config.yaml
norm_eps: 1e-06
lr_mult_o: 1.5
schedule: "wsd"
final_lr_fraction: 0.0
Each number is 500 + 50 x the weight over its row's rms, rounded and kept within 0 to 999. Layers, rows and columns count from 0. Numbers have three digits each. The size before them is the row's rms in percent of the matrix's.

# layer 4 MLP up, 768x256, rms 0.105, rows 100-206, columns 0-63
103:532464542494542480512468483557497436554479480535477530580467520458526427471526482601430631562535518610598516472573459442566458499505502500501524527443511480481549460561464495538518453407508521
100:474451459442622590547501570534496428519479458484466466499559400534516497548503472558466538547470485474482487527367506524587497507488541517382448565516489516495531427467528495457360458493516470
098:498463497536402497498436466456536564449507450444527484469538549435464402514567557430553523539512504540578581425462467580448525507486494527458428501541490522444517439527482467545618520514474541
097:494506569509498436458452433482492504539458472468455504485520486578584403559419527510580451504454576566485507486500533542439479493512600411422465523494521497525419538442496561508483583547549577
102:501441481485581511436474451440488486526492500515493499570545543508557524554487490504459495500399437495520531418461533403489514481475519599518532430442436476506599580420516453508487512545572525
107:422545478446548526521531482456475463473547431483559580397418493425498472525587513522485471524521501509553503420555546506495516433482555412448475526531474577458477496465445460566490485542561423
097:561497610453546504504408384557513503460552560506524496575475569463542495618505499538429469513480521489515440470491578502546572525469554517500439505583510469484618482514501539434472510423545499
098:401422597484525444525526510517531489521455491564425556542457444611442558512438478520583549528541443506585490493521442506563461455606553438543477601488482476444465530606456467433553544533425523
104:530525461478474513545510448566457508470478551490473482586534507625470448517545444427557613474464508563566477530456439520506589546426529406558448545519535423479466587580515507615490426514527480
107:494514469533520444502525513548544490458558535539466556482481447559540495572490478479482501559476584520475455465433509586472584546532516465390449516548500491493428475511554536553517586467530426
096:535471444498465438543516552535441452559509574479550468435569506492509496444525517537535428428548401515399525502502566593504550535534449463547480449481584507617497421409516598506426524497590600
102:531512570526452568418598574511492479478542489479497529483446509527406477554526597471569564486584407444502510456509431566485516482446539471487567464538506507483488462450457466512545550515438487
098:468510417528555496519542550613462444468536482519450489391482463509429547479464426472513447478531536499451439602518436525496387548476530564547448509517528490510472507559521490526422490438487503
099:518471532518560512495520549429465474451507468498541508542452461554553428449463528532516512550405458458530527515517534521490537411523568478420489472561406610421495509466548504518583492533458530
102:528470495438500496545615534548423382514527492466537469481451466496532455498531456518546547510473489572557485443516536603505552441468592520519584497399436597469423500419439533460534500453451482
108:575441481454478514507555504531410505500540541632568443468570443657506461544518431478509446542596506405460434512492428475571500502505405468458524486475498556480451464448503521497448485537535499
093:507492509496486540481445580460478401579453546490512519462429497576481633521475532579511610471438437567592456467526483519542512593463424556495438438595529561502487422483577438546518558483458554
102:451428531591483507472484490498494464508438492538444607539490584519560583545502491542582520495450511446423530557512610543545576497529511421460468414479548453500453496441452532527507641523518505
095:574512560491575429498496514491426492509527416539598542483445506570577497425496490469546471488527408466473452580496391517578497452442508470458507518493467515481530572580527525410519519482610465
104:426429481399494467397546491523492445586550488431501568458494493507610512487458392450492553569441448425455523506443538504507415488588545511568483518485391484491512524495486510416485473519434484
101:510418493459519605562536449478541525477505514513508523538416427498521445477445538545433598538405491505545426508510566508491543516454545525575446488420472463543521533509560405521486480539482504
100:454502343507514529546543507520486435549537483447498496461451534542562454511571412448524592524583549547514528417485488418415478495442514475541481482548533480545512502530525473449548620531624552
088:521591441482483539572515484577607505474489512479538515479427525436502595440474528493568526514474401495501488549567439507440564547469495481456482476476506427484496501492554558452458406514510429
098:504494455538498506501547625546493470465411427583481662491543461537573545451480560495487542522510500528519428454546506611485505571489500505599504506552498499511477523511525528461544493475491522
097:544543502474501491500463516522446521395496513592570528530479417492506643515485582499432534537561588518458529460564465418458546518518467509480525464481526607487524601461522466511546473563507528
097:552557538479486518500475564587429466514471494514557555498543433531478579416491547526549558517574481502440525540555431500502493499494519533543573500542497431535504450474476499532447585500502506
100:527436514503516552552566607504414431589443456490500520460490450436508489481549425563518441469498461471530484489497469516390494490503566507425516515538489605430515505465503438499459559495505487
098:445504514449491509508455509531376486556540545417498491473493527551480477465565490504449579516456535455486396526482478550585464560530540506435508401470530578430525592446488499506513483540486405
095:517500508544513478540426560467510493501462524454529551455499494374528443507480530515494482569554439499503407428544571491408514476505402440494510492507555481540437529455548462560433462416454490
101:547438598520513406467479458491478462509568542542552500507509460528467515439456489498468411604550579470489516462526500544472531547450486509450592499444465550497484483450528479412526450450538486
092:532468524456409523472525519392559423515463477463470515518553496564449480599517548501498548506569541567399480586439454531519517393498485534422510403596485513573506469571503504307525460492556545
093:552483509438519439511455464451423388454490583447431442464482563521534514453478539437502482542512444470532553560513452524432553427477531501538457472537492577514507449515592514523471447505451524
110:556546448553589441531430523487492411589480447461570580408469471536467465534526457510594507590577493463467561477454502531518456537580506457512457605471520515492513529430489522425526459483508427
093:560435576434467393465585523542553349433516489463481511523488484479412517451554516493572437392567445555486481549437526504493551564414567515512529537503627544492443358438499500513467506543468518
102:457471591560506649486553499494417469608467414527489472600591442468490507449555508508540415433438516461492333489433492465474472426451534555467528453532531437524517503560491474553493494435409495
097:523480473569535489499519502569493483639682407467564465428507473474499614428459475517487525545509501491584445419443536568545456543388511503538554482475532487487548475426454515508514490586478577
092:451452443451547441558537502430463552396517548563427529527498487514488561505513539490515472484427421517536551465479568548567440489478556487506516506558465544462468417521565532542560472426494464
102:494503412508535452547513491459549564510517499486563465546525565458532529503505574406547537533597490457549442507472472554442532574515536471548519485414496495488477593469499478564476529440546478
098:412428491432505512485547494453484518513481463504563357502492521520496496523431538465588473424552462565559496461485516513521513631495508598532502490443519524445529515527473441513597533544519440
103:496444526498582448531582550495568446575474533495394480474559465505485502566544527514507449519460514523453492486595476492523460485487603463501562589550566480449490455393442507454386528413465529
105:500500416472535523463524506481445533621483482573492509467473544482512592573385546588504428550479492528415439422462548476430466546510577550339402533552532484446501516525552533513449568580415394
104:519493445539455450499488448474463429534411506548494452555449423545432449497534515539529498492478432515534520607466463435550510546495477399462566456413485443404522429503533434569470513470532514
102:508472551583510505607469532462484496456484511493447555481507441412481553477549478527528559568495470380520485560454571467492504569484489419581474507457472620477396449520422476545460448503518449
095:480455499563470461426509405431509453522471508466411535466513493588512470492531512493461530548570453495421458502474503602487497593485476467442454613520480525537378593506516540448546505500518575
100:452461505551497491503539514477450466513487430429554484530476515521458525439452517557486547500469452486452509503519489488443530515548560456503530511483444478470531589510400478536475500499518480
104:522501480479387503465529513557506465538598399458529540428505516520438530539461614522405474498546519410554514411530478500574607479593518415442533520416446509567549449531516429516445456542510520
097:514442496454498457587518500462555465531529517473566528495422503500538451457560575547574452597454495513528392445458525481400479530412531548452580574435480612557530481617472469478492519490505465
095:555466580464507558504563451494495477511461519520575473511532485415515549448446508496444545479369573458590450455533410527436457472568491470565403407466508475536500445451522489512551433574453487
103:590494484494455431499534550554538503514496582557528518566411514434494525374503545482531421543522521422512503484510425528484478477517564447579421414549536462546539585509501520559505539470477533
100:581574542490555457483539438491395420489480499454553522477514525476525485445594462491535610558524521512503564409575454467479604525564466534492416610571491606527550473592486482527491525496497553
097:511562432571427486502504452521553522467576541498517445460491526464411541525415552487454530471460463551527523473491575548596494528481477440577581475393380404510466494485573442506543488480521517
104:515547573494509460571538477443446505560557472511368449550470498604460433485560458541533480471474525457456566536480464521506612442528550426413534461537498559480518533465460595470478479604429393
102:566460482566481509532559544418507485520511500484483508442428501539484503423479483516507446323510459488636440447536487564473450472537389489495451544518569546521480492543537464394553493404479535
106:480520480474541520543539512478529504532508560532521485550481505453571526544507507579536503454490508492536501468405529551469518595490445456483369516592507507497555550533542495603479518409441538
108:484489497545492482457519447503508485450575422459540480521500435505541509435454404461544501454542482344550487539500532541544520539517520524495465597431471579477575574538444528517586459481511552
098:562431603540521503458534572468487468534424435618562514489518457471435432404529453432440471558485549519499482522473510584472588479547484595518512513442524453554513404515547541568450519523458415
104:517338545481477459493536457504618502586505460474511488483432517397516477490493485419485464499544489553536522501542418510503478502576487505576534505498515498436392549372535497443448506488460478
092:478521526538499481479628500542408460428414465492486449564548571505473524493508428609463459513531517505490473526520481437470409505563541490486484421565553505486439446492463439527481567511491455
107:460473543491539473574506446532510501414478546522470473440354454490493581442522478586569476626528436527523488510495479467581495507454457482507551488479567472525518510479472592502451526396534478
105:596563460497588516525503366504497538452531519495561393537473569471488467446520512468481436440584542554563515439450508488558500543524483470522505480571509573563525543466479512475472531569441437
096:494434559591509523418473449503518543592458491466469592444448563474541572446545479534576512491469403503559592471479525402511549597376396438500533512454554545527501494487461567460542575539507434
103:525498538435532429517534371523537501552541529536501499500495612509450506525466519532479546451473471533557565475423572510454487500558420457455453509489492579494518504477526522502505499440413466
097:543574507539566513534501547550542480524415508464457536516498591496570414512556561542376519424494444500466457493552511457440427529424517507547561475491376537476489452573529501510453550519456498
099:516472598538483555551452510533547469516568435510518487458468481507446455355537567515479540489447583583473606500526422543551487479612534536379509489529536546401547561520567560555478452487565518
099:626454407601544451558464519564490388497519594485579472434518488474553472532510475529565412490512529445500490464489562518535565491481529491498553572627372474471512563448410576495444400597517577
098:513569516474541481452500501468461402476517503447465513461427614516527593514469467508413477319446510508367458471560501535608474464498532462464497532492433554440448536595440491506494463497456484
100:534472476549482444489500536469495521521483477421513471445508525500513435539575597486512499492547480590422458537616527483455512503531469592473435426482497577476518425583481381580500525506424472
099:477503539518477531543530485484433421469518416502456471520491515459570492507547508497480564469480542508496531432541442417550492571426574475499470464434535532488410462432570588467468542494457428
097:535415432494501467498440505561434458543477475493440537510613509451454449500486435518525517569472456564538555542513505494521491491461495483523515424479562498554461459468495555476572473539515442
095:438486556531524496465495411545430411426508424510462550410421470544577524462507535437531428486530502528561515476581452467453525615422466496529535494600492536437481487466539395502482534624573541
100:545527525468487509540514604531541481553553478495571494529467503444436574478490471517527553497503461437465455531519654540512615500521585565504474494526435555473607459474445526505449529556489494
101:509444476478393464558474580530518507472393450467393492541523479492464444508480463530505506617437399563507521525519424563513497477481452531534458505445507447529486477467551495566560531571394500
105:519432565596602555410606515527528427384463489467418528517496483549507446434511455517504521504526578450461495486605559500593475553438565470412544517543584577427519466651501380474566464466500492
097:563452548499550570460479480440527549535499419617482519433456585513493556603582472469519444548478491513484607532482473517471484487539508511374534453515414509452525523462536468518494445551440516
103:484401556440586516538495487494516577401495549412510563423495477458445478389434543460484490481400565469508468483438473481493463478480496418648419455417431515568479527472450492609548523455491571
091:515484617467559458560470490596470435572493551498576599458386470508429518620411495481550488550479538492492511451526542406414487569514509455538441474449525470585489498499508494527534553487515393
098:531531587526582428638481557492390530470467560497504458494499470525481488550501620371504576487510503486493507533507458619561506543545514431530462411537467445574545519508516484528433555520544582
106:475533536525468507449461562500500518520505436555459621508562490438510537570544418527503548497604409439483498473366538453514536521437481606523437535543447528553455616564419501471412556505462408
091:523581511579574465613417437574476463560477406527492457563473500423451459479497407529551490527461502463472534480476473480466394502496440547547440517371614444466447523485592459500497480439481366
104:486440553535472553455537553517481500460416489471566472580453553473541574570526548472405514524505454498493470432598445440443499545470521431409405476556616511651465483610515527460494462529498478
102:533529409486476584542465477541517503498420537487559484403414571558506549534559421601500644409526453471552530556496481528436541515493400536529572543506426589552442509486450383507548477484448510
095:550466419504468503484507549520411408481559463430590540533469495448515528474529500496492443565477501447500451537469467472435405539582468446427546518539485506492607495445513377456511505460646486
108:550466535432417529487538540553516534500549462471572510478462483594461527440490540422432540485529464507535495574485435501446486455395478496515454433517411555502522538501576513506359459510532441
103:498517516501555488492479484533407570463435438529531533453474499516486477532492546437464504426455566519448603480409438451489558455536532403507522580394555495506436476470508602516508491443373518
100:519449517540510425532467461567545520467482539437435512422483409519480527507474479496500535594486528515607498482529492470538495505406433470482475437478567624460476533475543496551580576487488522
105:513491525443554544477501499514567468452463473544579498599586560434574584466573473565485491503586408529522454486455442649433460473429472488455413525558448515494484561497496497480512425495494459
099:555433537609445482607529517512540500596562536496388461569417568473461418449483517476437531479436515533487443557528565499427564543592496606422447532522554567491454464561485466489548480550459548
099:587423485505444523587516583512475522537476533427401502493551553593488531490436415557523531510504529436468462546516593573531438443448522476489442504527554449465447452489479498547466461496458493
108:520465530553583507443476426536443521474497465490424469449529547494443525413498428494546611532431480472457485544584459502476512567459583343463494397527486440603528464342459431448435651450519457
104:489518521582557453582491412462425482425483447464500508567449531589458502506554530520425599538533474548542453480445527496457472579438522410460474523472463455438504478596505606427485525549520495
100:552514556541557462614481554568377530572458440556457467489525550530530559533469546528565469473565458499577542545510480442582477502525522515588496458535461489503565570506439517492334547494616499
099:427515482493596509505463488493517467617459432475498620505454506463466416476494510450561556479521619501487494538507522567471474622461574520427506545489374574503596442513456519485516519452458485
093:478449428478528474531595521489531498451479515608476549535443479578498523538499622481475520434408577527543457547481494556443497490503593500485473531484537482444483548535573612541456561462416530
101:500533498467431453515475517524528493494515423558523517419390481431550491595497529575513505514481548549552549468556464405500534536478506491541446503491509455501473475458593449596580432554545451
099:477394438446524419529534525551480551515557539481521457501494471497469481475434531576483475651460546555448476480490609436581447539518435456498567515529548465521476521512519510423607464527519560
094:505456530585491494463594400484417500481487601464449428545467620486449517463515531458533484441560569428523483474544510502432492453475444513539425416491518472503518456502488520493439414414503423
099:559578580486539518448537451541390476504505545467523548519437454475470475513550583496411398490435577455458532572438528505531561489489620537521405503560517504502421568519512517589502486517535556
101:583505494494590441388567534578433570430451571479534481460534488517474507530474404573509447521442531377428533527585474417560471495495534552461493483498469487524523516451512570507534493541504505
103:510375454468609480468527507489465495475474526482553493605513466540513466569550522400486491523498522484576538454481452563567531464473530536558440471562480561499492454517427504536435483456583523
100:556490484451549494561514539500512519533452408530434498531333524505509576546488539510489569398555531445597476497517526456480457498423492409552478538433423531541572498541495576483504547434488412
095:528469423476542464542505510483434447493547491597530541504575473446567438540501481478583477576438414569491514455469580600505489472425597462543463480475515573429422486506551553423497487625456484
095:491527448483532508525472506428501486527445540497431562462468496378482532489582510486495603501473577578449432441470571526406456490593470459480601569522611501492492520489576542564490584555531465
104:477469578459531516569513427485474509564553497489485433518505518432373490514505499510571491542477443526495526528488492513551532465495500448434459469481526494543479524426567464451523438563411457
095:503571494469549481553476499578548519512463475496567464533497510452534504516416501410508510496535534499542543588520470492413475560466479612448544375467499464590482543442525490440548511520499442
098:531484502442481499482438528414522502463495523490554445460491499548541484510465516472481542432486398496495479570537505526378540506480491540435514534431472471504504612479464561502474526578460454
095:474539489504432476446515540516591539474444498513518391550462590471520546547544456512413505496462464359415561529458510449560452507469424448504545540413447442424533504609467505448538503501588515
101:499493474456504531608516451493346554503438478526431453477533582506529472343428464516587536515540490582471484489507500555550543599496460490422467428542467454448487471528465482499556479510485503
# layer 4 MLP down (transposed), 768x256, rms 0.0718, rows 100-206, columns 0-63
103:454521439514449507569467531559517527544422552502560475497576434462469618439504541617585586423521432469566474450483491501500562459428457453503574473443432524479472528560553494536523427522565465
100:410564466540455411514427425504486459493544474454493476422423464427505505462504510456555473509517506438489552534455452514496543466484437534588489464474565553498459544578548500552520462493458552
101:519483514469531428540475535495511472467408468518493522495447479540483535588460480506516456401480464436489415478549517408524545500513538515467512481440507540368465407524507469485409514435521400
102:495471484473453483509573546512487483458501425501374515620525458443456506461530438476472542595505485491391463452592567486571524493450427562505560551541437469492554485510432524544517492508374506
101:500503494466394375498574477510512431590559521392504498554492516572494519507569570521544579487624466477524465559484497531546499520505469523511444533456453508504601467546413531511456503522429471
102:507508446517430578493497459682435521565578598366415494516517482541453446529577472566536531486404429503450497572554506479491442467482454458500535485480542469566549469549539501552452450479456493
099:506472556421534429470536514510524500522528335452449599529416369599542536481447519427440532450491535459522396602511572490510500522407471512504546533547514514451385485484526524558524474512474491
097:507519500413484560484492563515517425442508526520561504489606450501523508446469445441486602515453511329473567494521464514501476579436493544462538590455467537543486548486429476557470475506493532
099:480375434476478498460460518538428464491481480562498494344507535413519515514451472455479557535498560549483516523430554478494500544445432522566523496481431543427530519416534525402514380520514467
104:362515537574451421498545636464541540493552486473483448511588514513476501478454435500475561416532495501433517477378524442517406549465558551600460457404501533482600571505460490514527482409480513
098:456571491433547504573432606469511471563505529381514553524531455547417457433464477470505474500478471528579458464637449478510559558536494490586494533494500472480526448518465611553519468493533485
101:480569554409547422542459424458532473489527524466419491459499507489474418516521590441435399616471478474392485535551437428530546548569520468558439381427526542490516505520566520530554572578497490
101:603463533512502607430423405474516516500486498533609512533501536479423491481528500529435481582516580577416588461535544475568538470489442487469543506460556482494488460460528495472491522594469560
102:487365536498516481544529515446581470465441452542457503444504433487514473533488437548408537549490594414537544487434569440463524451480477451532523489491506511504506491572485545535422524335545520
097:520455484553440560452456443564518586463359520503514562492468525533508568463487394473448394459480499445376520576554446564517530497511534464578471538532599507391529551520391477567465552504515474
097:518528507421478487577469507513523499453517526500418475563484582409580513475432478540590560510540516550582617528461488502425441518677505590579486545486577563626520486539474457554482535473498476
102:551476595532475529506632545501493514495486543493518563518527402472456453493546525472515440452613555505520547547467546650510516400449505538485557451361487418522537545537487529481468512441504474
098:541466489475542592522525456382493582477506491465526416426474457468465438344421471449429545517582478615524424512527417482487487498455474529515530510478506457471540504557557513531510535432566440
093:540557520449476618521569558471520436461511551572442508495535527472447520624587488544429479363540483494506471547504504541455549472420464526520524492539491408448491495516517540567498472412532529
102:546500483508503474508469504490577447485578500501484522616409451531423562541375504533532443487489509470540556449484522405508580516454514425471458460474603480519463421486499566552500555491565512
099:553429522427396478615437537429401423406519525527534573461464484542474461506545512581533550505568526479563508510505599543476560477475558447521446500528631484479549521474496552467574507465491413
101:523478505537481501507445450530460509378476468529560402548589596511487488491468504582624449498503481497556499477439472584485445472515556476473440508537571475443517544537474492517471407480397497
100:555480456482520422520489524435442451574454483555437475485452395540524396463624534584535475557430491541515441440500531472517498504501529460417506564524511457493468477430425463576439420517458548
098:387537557589432478523576571572480456543512483451519429482520502435451442417499507479462516520521558503485563608524459383503455492473534560550475431479514485459528470479580481498488483559558475
097:522509481533529443532536461480478513595490525511436570418508534609533482548550443513525419500483393558545542514561468532519508519581540515467470589522492483442456404440452539505487470457450501
100:467504451514486404475511485527508460462418535463524489429488495441517503481559563487493456528483471496518512559520446511528464470592448459538565522481600479388454543562473536508537483436465460
098:534602474582424574491477560502524577479475553492510525515469538490449409516559469477509444537394494581457554399558440536610500517498476414605423433406538553658424450505422583469607441524487486
101:473389479536561388425491541473486401445481447542546547549471479438441583397522500521514550477477487506433443453474465456530502553469519511454490542584432431479494426573519461421451463533541641
100:437417543427573477426531485516508514481524468592481440568505509565480601500386570447499584443437586526512583538431484467541522505457586529521438520475490514518503480591471542428545552473590502
096:598547532422535592458480468477503514503476510523537433442487530445558494513486549495456509479480528574479511436456595540549534435501502544509561482534555529458433518489522452552531399465490526
095:443504535514520501461562440487403449440512455458536528485442532404532493479500414491486450455523461397502493441580449485501518486534437419609450540489519590504489608424485550615383425594477473
096:434506481475499470549498556451542507597462566401520470382547436463432527440417502487488552464565530511477496500492447426516434456526503524566493462442473472527556540490532508532554450545522488
106:557513493514504590459464419441464533561501568611556495480518514607541513551470584485504548562510485435562548487478519478432572558465416529532485466474502429475489450506512615532543540482468607
095:503579421496486609509456475456548573587519493556475464469502493553558554554514496473466483523529536470554549498545528548440478454598490428488495448512446459572544578484437437463527519524598406
095:494435466497570388546458492487538515455552573501500491502447563565526550588470557421506523552532513541492521500461488507417500469503395548515479538488456531534504534442465553516455463490527540
103:417559462395484496521551474525517455496446512521476484607569511569495425505492413517443562597495520501506492556527439524470484409463502442518373446522462533511557495467520494530535471437529585
088:548491559488451414550562469569504475608434406462502449495485500567490403489445503533469484461562520479441448576383499527464556527536549504490452452368454487608507535462418442472425517459568511
099:586534555452588430424495542475541445481475455457489484518507473503549485476523469515490544496535509494516514601513371476641500386514579558486514547552501589597536498446505519510490511537432613
099:586559474519434520479471515594461450433541494437508594486509477495546599514534487522422511545457566531512469439486525509504485383466484427479460456600502421536454524551484459562401540514497516
097:444408530546419485417516431516556556487514480450563562552443524478540567461477544516434483532626401495537603465359515466500471514490446549584460529531375469462516511540538512584462552568514441
106:552449586545513525502461546514568517523538518545515497553439462441503511469452559398551588545533605558458488561426473564593462451440524523515528510567467504511514423587428462449501482499531578
104:484593429473530480534442433593565575519462590518484488458547532535560526469478511406451459466469521601454451492517437546529482541461525403594479498529506526505512561444508580481514538571520479
102:530482474443453552542498433563553594477499493476544504461425442515470460533555584444496544546522569611562457524518381576490416479492477575502558498480465479448488556472596446511543529557516456
097:478541490507560523471346479452459484543408462583565376463450500399503438470532549559400416439481436541502451552533574545580486407558543556409515504498533506503478465527504445515439565521499416
096:555497542555502552479501412472521450547465517515441538438482554557481489504468484458540430521511446538461494436487446472514527541527515511501493555506577472524422475519425503496499564511486483
105:561542571579514492393508423448518509600452557411426447577481456425472511473573401475580519527480538458422488555434435457502509544514444472529482475478610466530490518489467585524503536521472475
101:576487458580534521486498561516446489476508513553512423481525569467498527507579496443474534505549486457499563507553452545613527401511527450480355458501486499523455517450428513380574485543468405
099:496454483595526460492479596483486481415502457491552553473451520550535555448498496549452469522546471541535447548497562469537449588508456483485563513483434527587554463483469527500518466534563469
098:513494524434543594447534389455507496557566530501496498550478495529613580509532521480487468522495514448504427517476518487480647477475555442465605487458509560454543520523527482434514443588562520
100:475505552441497477475483454500435503459518510612450503440567540506480503515494484530581441583488491464479489454528542494465452430438549531496471519476532513527560516490538543468464408498489499
095:447450524487556546522493494644554458447470478523458598532430501519548445541600523545464468441490543432475486574534423497510514459419521520487376441526496572501527562575459483454466521461496517
103:545467473461507601457542483541430490520580586523517496512428517515511483466435465482494575461495563482532475398417561538498541481485556486487424508473449376487515490481576450508592465461561436
100:487499490502501514518507400521480475550506483647510428482566493557554519550475554478496590642458539403453549574461514533451591450467587553487431425464544489491529432487398523535448433546470444
102:516524521438465487471406437493405498486445497559501575443567457474511420565539615466491496496520546411566575523596524513498515418501559562478502546517448513508368475529497520380516525600535538
108:460458480499572576502476462523551488488542562546558465517580462455563524468509449547576513489505367484515494511511455504506528502497543421419462561489464488524546438528444539404496496483613510
096:406544498531466515396442474591490473455508581520386538490416520605482488532474551577567542463497461522504467442554422524536492465419536506516429497463514585566576560500536478494502517506518514
105:467559417432447510518480527632509482499539521547546601477492453477494569482513506519586415443444501548496493460444527539478476529471457555540459501516502404513493555465534382508574481545527482
094:583401442516487490482551504478512499483558502523476525444464443536453480511580467423559494514428491534580459506451531501505587453471406457512504471511406561487501578405456537521477443474511517
105:534506498551550552392410584510446575456525511430513456398496607501454447472512432497468408473526507485494529534520513463510529479551437499515407556435433499477421467491448447546452445414471483
104:470499577576513483528479530468477525610546472636531486532432415390429489541478535513538434528515491540549498523431405557569520534536523490455501501521537578491529472533459508485582500506552535
100:428488495437525466505510581509498397470563490520440498586535531550472480510346456484589453461535434465473459465471412466500454491572511459473557417518551550522469421532614520542615407455518599
097:554596489593510489473444484415509468572507467503528521602490502541542515551496505533458513562559494484403469489611519440478466418530534535502410476498480447568488532472471429474480468529460481
103:448501404483477568510468457493489509405505506494535404493584505491528439460519465479484488643405480470475598557454475569531506432489454475460498483501536552507421503559445502478446528525617512
099:538503439503478514442578630418441544487505472506491512540540500512453509602443486493473578567557503502551462474461577500418363398496495467533505431545352459539409450454533414459526537485447539
102:540518505482481548492495471511481550423461438414394513491541489453488464563546605526483462406410516522554476585471459488430549473536505571490450481580460473460511386521494449450480540451453553
103:440502485560569515518475540487602546462592569494432489514469486525452462570508501515484521425467505485573507493459425544530565497373521531554557383533490560569369461485474467537500523506452478
099:516553370516401563564387488588513556489507461490482503502475498560491463446516532509430400420554563487579393494498504416463502489541458468558578582530517471560525490483503443517538554537501509
100:441498489468479545552441488471491499537431534522427579478475508535427523458515513574478568510485400619450540425549447491547597479381495539490537358620408467415524530502494461530513518552542478
098:503496518483546595508550553491571437465450469470488483519414575548533467493463490409476564551482487416552508475501519466377565557477462469491462525475566576537437516520536476508469577541591576
097:460515631566427435512477629606488397590555533557522532575497428499555531403517522485415592383507529410429481523564520545550416493479566509491556488427505487559448441415526513567450571442568514
101:540495452450598427509487564475498520540521446529514465505500428610424548458516510514500436513490497542511487497456585518470468489516484494588486604459499472513384479504485587605515553559530461
094:555499523547511557447453395505455488515545503488609480492527464600525517517543602489481568522542453411514447540480581555487543549465486578411371475463486435471532533512495493463502548473523469
103:493491494533429477554537467434457543494546512482590537442462540554506518585451471562557420456460532503525507603524512459451559572572484445575486485464458458585517501502654418567514554555434526
101:556424471435459493483509485513501487520487536500602509453486516416474498451438449541529481556517522423536478480593496623564529457522517437460463508454478496513554529444447585634536446527495477
099:496524478518544460507434650502565499502529536508513552475463523488534532583419532515482477468548513520550439485525535551407485482439553519591459472570598518535529498537527449572484461517580386
098:466536429426483542533477621446512378482417466506487427472507517429608545453502565460529418540585461564454468537527509503542439370450520461475584481571513607430499514481515474483560465567535467
096:455468479468471494390576447514573504535439479524481492499564525492497495442471478517519549536445571511525592507384566459506565504562477508379444484468468519506493493505378506472525518441505503
102:457462449445527426560545495462566479459482478448588407452479535537468460439471552502424496455462588572594523569576447498471459428505461456513543484457535458491494439452581524502561532499556614
094:389439492504503516471504468485550487470545579538438510461512608548527512455477568468438468459581482501464533601519535481564595466465538558494517473530454457551531531522448520506540566495545558
106:537477496498432473472474511566509445487499480575503567391436473503534557597511484437551463518566475502546519534481543459447475503449464510527442562496456552406535458430540512502462575563457444
103:590562566545535547481405471444552518614472519412551525462500606584514532472495528516464455511569565526565583496503448481497457604460482471506480499475480466542477552547498479484474425453517487
096:473533525523537453509517541599531606434467465538385502472591558450443509466384476468467604459507447584463489553533548483477655534417491462485474521471526532490445496520439680551523502428434550
102:485524497508451405465475442469499466471526474557442503493516424480576520382549476589441593598460520555532507553594526447470576527525471552507456502550461590387497540457496534501602516470473507
103:528519497449528534542550463545477553495568477532549549517471480533494453615436377546530467582464560408478493539542639528540525559503481535500484477535457537525545484520487483457519519455457488
100:553448431623462542420581471456530543442539600479547543574521499498510580425558482570496521568524514472485449490573552428471565448416471602534504416567537415587538558558412534460448514613421505
102:546507524509421393501580509499477460455567437409518504492463510543424446537551456485451412431436380457482516440496534484508476500532623514469528491475512463464501489464386523471509505469538499
102:434587535465502591439534499561453436553498534492550491586522519472434467530556504482434471458601492537564643531474591510508439453495441437494557368514539423529560531513480549496564544523604510
104:453490610394518485513492511474466501471589450573445503551480487435496516599611512408488518469474466529535569494488455548494482577537518405474483507452534506573438422425453470487580477506558527
099:511538443558525516559465458514488495533552588476498554528547532477518487564471497504494579584523450503522537527477473548566599465517516487450518539480573561512544498520591500453490525563506527
101:434614461564417530469445540497578520519495524535423513443521513481506541552492461447505550552442492490456496434492460517562471475458517495458464512428425487440541530510473466553483496490559531
100:489531429447501395589477548495598481368572567494596538534448514576507493390466529490429431537504534496472437576502501544496431542510489519451482518479503561436455575470505498493508452530512492
098:556537468406580506482501506584589467475588543484543521493476472592487545512439485455476514536473498482530520370552433475533553473524483447461505456502547536422502507520517425465510534466546483
102:474457381503476591475437456480436505411499561433494477447473545472571484475559466479547501463597464475475517543485482536542481520542467478482476426530427476513545532521504471477484513451546528
099:459430365514600425483614499606525533479490602473435512562518544543503510466586440448457493526524477403489439529445439617544492389452529497483502490492519524481441465508497534464461566389481517
101:510498452473566509503478542502480620483518418494504577455519522476498551472443443535535481447449491538579507477397513446387509560475458510589493531403593527485407489491575526431452571434457460
097:489575562465472572559387515621548386563523457516554541334567413444410546490457446475502523516458512493550551502513513489520516528522555554550537503494483561392507495458491486504604516476478520
099:493468451447469523543477433437414466650495511409478485455429450425480572607474455495463548459464545494526530405497514528510463554458441547492553526420598558498530449435457579504559557444429514
096:499617501421451531456466505528502418576577526488529501453529571543570510453479538511574538469570413482530548552469405519525492465496520510546533484564540432591525531524564511459525514457502483
100:429625424595511484514565479536499505518491495426444496425554477459429451458401493474545427468563507484490457591512520522409509568442499480539506471429498453521454559483512473490496485525490368
095:514467526525475507453442519477574504451473538492502509448459413503446506584519398607495547481574546459562509547515551418488451568539504536573579561520501532530508456416550508448480536504447499
100:483460528500468506509507513513548524509406486520441525498562519628550576504426566487496597558513481498549504473519480487503500551485368491537459550492430487489446646509578541517568414425488476
097:542487560541490556442516481546597505432569501413623478493511488528449533479489590432503435451491521467405550450454459468629525504474528540440480427474493483426485507513425441487432437410520522
101:509528511495529465532524549511445502516456527440533606557456611477413447516522438482531484528522506504436458531444644506459445443553438492506584489486489538497485512552496535553490568406460562
098:450527505584574528456487463401552440509533567545524505516486467440525468581472528469503481461426469479485472426448440487543484431567460505417456572444545636478486516515493525553466455541541571
099:513482551503410438557549527544444511472432480504471538444455489446502490462489457419479556446501458513493539536475591417560559522460531466495567477546449495471544455554544425425459493410475578
091:579360436530560503544510452493410412493513520453481565423429475516548503456401481469550520591554508569492457457510560502534612456520501473596438542515465431540456523472442583611458554523435450
101:445514438486495478544486528516503513498445439510487531575522403558488501448508529482496593502479601492638626488483485506595469550417574409513420520510506346510486511479511578502485568466515513